From a checkpoint of a small transformer trained on Wikipedia: 4 heads of 64, 8216 steps.
Each number is 128 + 24 x the weight over its row's rms, rounded and kept within 0 to 255. Layers, rows and columns count from 0. The size above them is the row's rms in percent of the matrix's.

# layer 7 MLP up, 512x128, rms 0.154, rows 160-184, columns 0-127
size [115  90  96 102 118  80  92 102  97 118 114  95  99 105 104  76  98 109 121 108 101  78 106 112  92]
[[115 103 140 141 110 119  90 108 114 142  83 143  94 133 131 120 135 149 115 154  81 119 137  87 170 109  96 103 115 153  93 143 113 128 128 122 152 136 110 144 164 130 158 125 155 147 136 148 115 173 108 136 119 154 153 157  68 129 113 133 116 128 118 148 141 138 140 129 126 163 135 146 131 148 124 113 125 176 172 132 153 130 161 115 114  82 117 110 103 113 134 146  93 149 151 119 185 118 165 137 147 125 160 153 138 155 123 124 102 126 114 176 164 113 140 145  78  84 100 132 138 138 135 102  81  79 153  94]
 [ 98 125 119 142 148 137 146 130 120 159 107 118 136 127 171 149 137 131 114 166 158 131 109 130 169 106 155 128  98 145 135 133 142 101 123 132 133  62 173 159 113 158 123 129 107 150 103  97 151 135 146  83 127 105 117 130  96  78 147 149 140 108 137 157  81 170 115 137 158 112 143 121 136 100 136 100 103 133 138 133 115 163 100 105 136  69 144 127 150 139 146 128  47 169 150 126 117 147 169 131 128 113 155 111 129 138 102 148 102 136 165 151 161 106  96  83 135 127  91 119 116 112 113 116 125 103 135 114]
 [156 154 100 153 130 163 146 123 133 112  92  99 148 133 152  83 148 100 130 156 155 124  82 113 129 142 134 145 121 101 117 102 152 124 118 146 111 142 150 136 147 163 170 109 106 144 156  93 119 145 120 136 124 146  78 115 112 120  95  97 116  97 168 128 123 122  99 152 137 124 154 146 127 159 125 151 164 126 133 116 127 116 151 112 133 165 135 117 181 117 112 102 166 128  79 130 122 132 143 130 134 169 128 159 145 113 131 156 106 110 118 165  96  96 204 112 101 123  86 123 100 109 177 130 137 161 170 141]
 [153 153 152 156  98 177  56 165 141 149 148  89  89 132 154 103 126 105 123 134 132 133 129 134 135 117  91 138 175 182 102 129 155 116 121 157 148  99 116 158 134 124 162 152 100 120 118 138 103 114  89 134 127 124  89  96 110 152 124 146 158 162 122 130 147 140  93 114 126 110 141 124 128 122 125 144 132 156 102 142 144 159 152 110 153 108 176 109 127 150 165 116  74 117 154 145 157 127 175 114 138 129 133 164 134 142 132 168 112 137  96 144 123  77 130 141 118 141 107  97 120 150 113 142 128  98 172 131]
 [103  93 185 135 120 141 134 128 133 139  85 143 115 120 173 105 135 127 133 119 104 139 101 119  64 109 129 143 144 159 135 122 134 132 128 101 107 136 136 119 139 125 164 174 115  96 106 155 112 132 153 103 106 122 122 101 143 113 120 124 137 112  97 142 120 101 112 163 115 106 165 155 150 158  94 109 144 150 146 140 135 101 115 146 163 106 160 105 156  87 140 145 117  72 138 109 141 111 197 127 132  81 112 154 150 162 135 140 105 141 162  89 169 103 133 132 117  80 111 153 156 128  88 100 147 132 123 141]
 [134 133 111 136 121 143 146 101 133 160 153 163 145 104 158 162 116 107  78 137 105 164 103 116 135 114 128 116 132 112 118 115 135 124 159 115 109 119 159 100 128 141  94 135 157 155 116 138 134 111 122 132 126 122  92 121  96 101  89 170 105  64 121 115 131 139 101 127 151 126 169 127 119 180 140 117 114 141 142 173 170 142 119 118 149 174 125 144 126 117 126  96 121 160 176 103 148 128 142 140 112 126 131 151 109 142 162 127 162 149 141 146 174  98 180 109 120 105 100 126 101  82 124  63 133  97 162 110]
 [128 129 125 157 169 117 171 138 149 128 107 162 106 119 105 125 129  76 133 105 122 121 130  91 156 120 106 172  92 126 131 101 130 131 105  97  81 131 160 137 109 132 161 141  98 107 124 169 101 133 168  82 160 130 116  89 140  95 132 133 129 121 120 165 121 123 135 168 101  96 168 137 138 136 116 114 147 148 115 122 123 132 114 109  73 114 162 120 162 112 149 147 138 102 123 129  99 144 152 111 139 141 125 153 130 178 103 139 145 130 127  63 150  93 148 153 124  83 140 135 170 173 148  98 113 158 128 126]
 [101 101 172 136 132 109 109 130 116 162 145 142  88 134 113 117 135  77  81 124  90 136 102 137 135 148 118 149 126 139 125 146  99 129 102 159 108  45 146 132 105 115 163 134 138 142 127 155 116 194 113 141 119 106 183 150 112 140 181 114 143 149 143 158 108 125 123 151 110 157 125 152 141 170 100 115  98 168 168 156 105 132 152 137 104 111 133 106 143 141 146 152  74 141 124 149 132 130 121 135 114 122 133 143 124 147 172 125  91 143  98  98 164 112 111 109 119 112 111 109 107 159 133 101 125 117 134 135]
 [159 156 152 130 145 166 137 121 145 131 136 139  86 123 113 127 122 141 108 133 137 108 103  60 147 134 138 146 125 110 102  95 115 138 146 119 135 120 148 124  99 170 156 169  82 129  96 167 103 116 115  93 131 121 102 119 130 102 112 100 128 133 121 172 113 123 149 118 131  85 145 118 132 174 149 122 120 154  71 144 145 124 126 137 120 111 131 100 121 161 143 122 127 115 120 135 152 132 176 100 129 164 139 108 125 138  94 184 152 102  80 160 147 102 131  81 147  72 137  98 166  87 133 122 107 140 159 144]
 [127 150 129 144 165 156 106 109 140 103 132 146  93 123 132  93 127 108 136 130 112 141 114 116 105  98 116 116  71 127 151 103 125 132 141  76 113 147 126 128 148 126 116 124 150 144 131 130 142 132 154 126 151 102 117 141 147  68 170 132  66 127 100 134 135 105  74 133 111 172 115 148 155 124 118 137 127 170 160 152 154 102 160 141 124 156 123 139 120 124 138 107 146  87 129 156 135 150 165 134 157 128 142 128 161 141 126 153 153 125 110  89 131 103 111 139 119 127 172 140 158  91 140  30 112 141 151 150]
 [158 103 122 137 117 164 139 135 119 118  95  81 118 140 114 145 124 127 134 125 142 155 131 157 125 137 105 112 144 144 156 142 126 117 134  78 138 132 173 131 122 102 131 133 134 113 160 115 148 126 136 144  98 148 156 155 131  95 145 146 104 141 120 166 139 130  94 139 107 151 141  96 121 115 110 158 105 154 136 142 127  88 107 137 152 144 182 115 127  96 124 117 146 101 162 185  89 155 170 122 100 159 137 144 128 133 121 142 130 157  89  96 152 111 119 128  86  22 133 140 114 175 128 109  91 135 122 141]
 [110 146 143 123 124 132  98 141 104 144  86 115 132 125 139 136 128 115  84 162  70 116 106 114 123 134  94 156 128 112  88 120 150 117 125 118 109  65 128 129 113 182 138 111 120 160 122 135 114 181 122 113 117 133 122 120 116 136 116 125 132 161 129 141 120 102 106 165 142 136 218 171 167 143 106  80  81 128 134 124 115 158 119 131 130 107 168 139  92 108 133 103  82 137 147 148 111 179 153 123 141 139 143 126 155 169 144 122 113 128 124 127 155 111 116 102 128 100  99 107 121 149 133 150 147 142 165 114]
 [118 147 128 125 151 179 156 140 114 114 140 101 103 169  93 124  84 135  92 120 126 177 133 104 120 105  94 110 103 131 147  84 163 110 157 125 127 155 131 188 118 116 136 120 161 142 139 169 146 131 120 130 162 122 120 121 102  95 152 150 132 127 129 155 124 127 135 135 129 140 120 168 118 143 123 151 137 137 156 188 114 110 134 155 155  86 102  76 123 101 116 119 110 138 108 153 139 108 141 127 133 105 147 143 128 107  73 103 149 137  86  81 178 107 136 147 122  98 100 160 122 173 107 100 123 112 110 110]
 [ 95  97 148 143 158  78 103 105 143 140 147 136  96 171 122 125 110 145 127 153 105 147 137 132 159 110 106 111 123 138 112 111 115 126 112 119 146 114 123 169 144 119 114 143 157 165 128 124 112 170 136 114 147 115 142 169 105 127 134 161 117 160 108 114  96 132 112 151 138 161 152 159 144 108 137  81 102 136 124 132 114 183 114  94  94  87 110 169 125 104 153 119  81 123 122 122 130 173 169 160 168  90 129 124 111 150 103 127 118 147 144  81 169  97  93 125 119 153 154 127 144 160 110  98  96  85 131 129]
 [131 141 125 151 102 107 150 148 143 171 129  75 111 162  89 123  99 140 111 143  89 132 129  79 150 149  55 103 114 174 135 107 128 139 107 126 104 109 101 156 162 153 146 125 162 106 145 151  97 140 117 130 158 155 118 112 136 141 101 122 155 158 100 118 153 111 109 157 114 114 182 148 131  85 128 104 134 162 112 138 107 165 130 135 120 111 131 129  97 117 122 127 133 107 154 155 118 121 151 119 143 100 128 120 114 111 153 116 112 148 141 109 172 107 109 147 118  99 164 117 120 159 155  67  85 105 155 142]
 [ 76  98 116 112 104 130 118 105  87 177 115 128 136 118  80 132 135 152 129 122 134 139 112 104 132 145  92 163 113 121  99 125 134 124 105 116 102 153 124 144 134 167 135 129 138 134 133 133 160 134 134 146 106  90 147 155 134 100 148 136  96 122 163 126 165 147 146 174 120 134 145 138 140 125  76 101 136 120 153 164  76  98 139 129 146 169 132 165  53 123 123 139 136  84 154  99 165  98 152 146 124 128 147  86 145 135 132 117 150 109 183 151 158 147 144  93 149 116 109 114 112 104 136 109 158 109 125  98]
 [152 158  75 164 125 154 102 159  93 130 139 122 108 145 111 120 121 127 128 175  90 104 144 112 147 110  98 146  82 122 141 152 147  99  96 126 119  95 125 210 139 119 122 117 115 164 116 121 123 174 111 113 151 127 157 159 109 125 129  98 109 153 109 141 125 127 150  96 132 139 116  84 148 153 125 146  93 115 111 143  83 168 162 113 118 106 172 121 134 156 104 133  92  97 128 131  95 131 126 117 126 135 140 142 146 144 119 174  71  83 118 146 111 135 158 140 114 114 130 142  99 108 173 135 138 126 117 138]
 [110  80 161 118 161 136 187 138 126 144 138 141  95 115 152 120 112 115 137 116 160 164 127 172 144  99 155 127 168 146 131 128 106 128 146 143 136 120 140 129  86 106 152 168 119 137 121 113 142 100 178 107 134 113  70 126 164  86 150 148 106 141 144 125 135 137 102 149 144 177 113 134 140 104 128  84 134 102 117 136 109 103 165 152 105 131 142 157 116 106 124 107 103 161 150 153 179 143 159 145 102 108 142 120 127 151 137 126 120 162 135 134 134  92 129 116 167 100 124 165 138 136 144 146  86  86 100  84]
 [155 151 164 152 142 127 153 137 140 108  99 116 111 103 140 127 105  73 133 129 105 110  78 132 129  98 139  95 143 163 128  96 119 122 122 129 141  97 157 113 134 162 117 136 114 100  86 142 125  99 120 101 137 144 103 103 162 140 105 127 148  85 103 167 148 128 102 111 106 121 143 122 128 141 127 136 107 150 128 114 150 105 104 104 166 169 175 134 126  98 163 125  97 110 173 186 120 138 149  66 119 122 120 156 159 109 133 151 133 173 138  83 141 111  96 137 120 153 150 129 141 175 105  90 127 130 123 158]
 [121 128 115 122 105 173 120  99 131 110 108 115 104 116 115 132 122 118 139 122 140 115  85  94 131 125 117 133 150 149 103  83 122 120 166 143 155 110 110 104  99 165 117 112 146  86 104 154 108 127 150 100  88 150 131  77 141 141  99 121 184 145 146 161 137 136 150  80 134 122 122 151 143 143 158 153 138 137 136 127 135  65 118 140 121 155 173  60 126 116 152 127 142 163 104 131 171 138 152 119 106 158 161 117 148 140  96 146 156 142 111 138 137 123 154 143 142 137  86 107 162 107 109 127 133 153 118  66]
 [ 90 119 126 113 160 108 124 151 135 128 114 112 165 169 176 134 142 167 136 127 115 173 138 132 140  93  87 144 149 154 107  99 124 121 157 112 108 152 124 154 114 153 163 173 109 127 108 115  99 144 124 121 143 107 115 132 120 132 163 143 150 103  73 150 126 104 137 167  98 122 132 171 128 114 130 111 157 153 120 136 131 129 107 127  95 114 144 115 129 100 117 121 140 122 116 118 156 143 111 134 149 196 131 102 130 160 152 112  89 157 122  57 138  88  81 117  98  82 119 143 174 153 146 123 134 151 109 139]
 [140 138 193 125  92 121 147 160 111 136 130 116 155 177 122 161  99 145  94 167  99 135 139 117 154 126 116 103  97 131 149 130 113  97 144 147 134  80 105 111  87 134  80  95 104 103  97 112 134 125 143 123 135 143 183 127 102 123 126 145 131 126 102 141 133 169 107 100 105 127 130 106 137 127 150 129  87 146 135 152 133 144 146 151 147  85 128 145 176 125 109 122  86 141 198 128 127 145 114 101 132  91 146 152 133 119 108 128 103 192 116  97 141 118 119 129 134 135 121 146 111 177  91 131 141 129 101 136]
 [114 149  85 127 185 114 116 119 124 106 108 135 118 129 113 151 132 105 120 125 133 129 120  82 134 139 130 117 146 104 131 130 114 124 132 131 115 103 119  92 127 132 152  86 114  85 132 115 106 125 159 102 161 157 109  83 179 120  94 140 130 120 111 135 133 107 109  93 118  97 158 154 138  83 125 143 109  93 118 160 117 105 163 175 139 123 163 115 136  74 119 134 166 123 156 160 172  70 113  97 102 158 141 153 147 138 140 127 179  97 143 152 163 116 161  92 117 162 149 106 130 120 138 124 143 170 144 131]
 [129 168 125 111 106 117 137 118 122 124 107  75 136 127 143 154 106 154  96 133  74 141 120 111 134 111  94 112  99 139 139 138 158 131 124 100 106 102 117 164 140 122 101 113 133 140 127 159 166 166 100 150 178 122 163 123 111 124 163 102 109 100  90 159 128 124 130 114 118 141 158 146 126 128 111 134 136 150 179 181 114 162 129 130 120 133 107 100  90 133 135 111 132 134 116 176 109 112  97 123 175 157 189 149 123 128 137 133 120 120  98  99 200  95 137 135 139 105 142 130 118 138 132  77 121 128 146 169]
 [123 145 161 128 136 105 108 166 107 135 108  93 120 142 142 167 103  89 102 133 122 169  83 113  95 121  88 110 136 135 116  88 150 127 139 133 134 121 148 106 102 151 132 128 153  92  78 131 121 152 186  95  84 132 123 112 141  99 143 125 139 149 127 173  92 125 117 118 113 108 178 157 169 120 111 113 105 145 131 160 128 116 108 159 157 117 111 122  98 114 102  92 111 154 131 169 136 120 137 106 154 162 122 148 165 130 140 172 134 163 133 100 177 107  86  84 154 125 128 132 157 119 134 109 134 128 147 136]]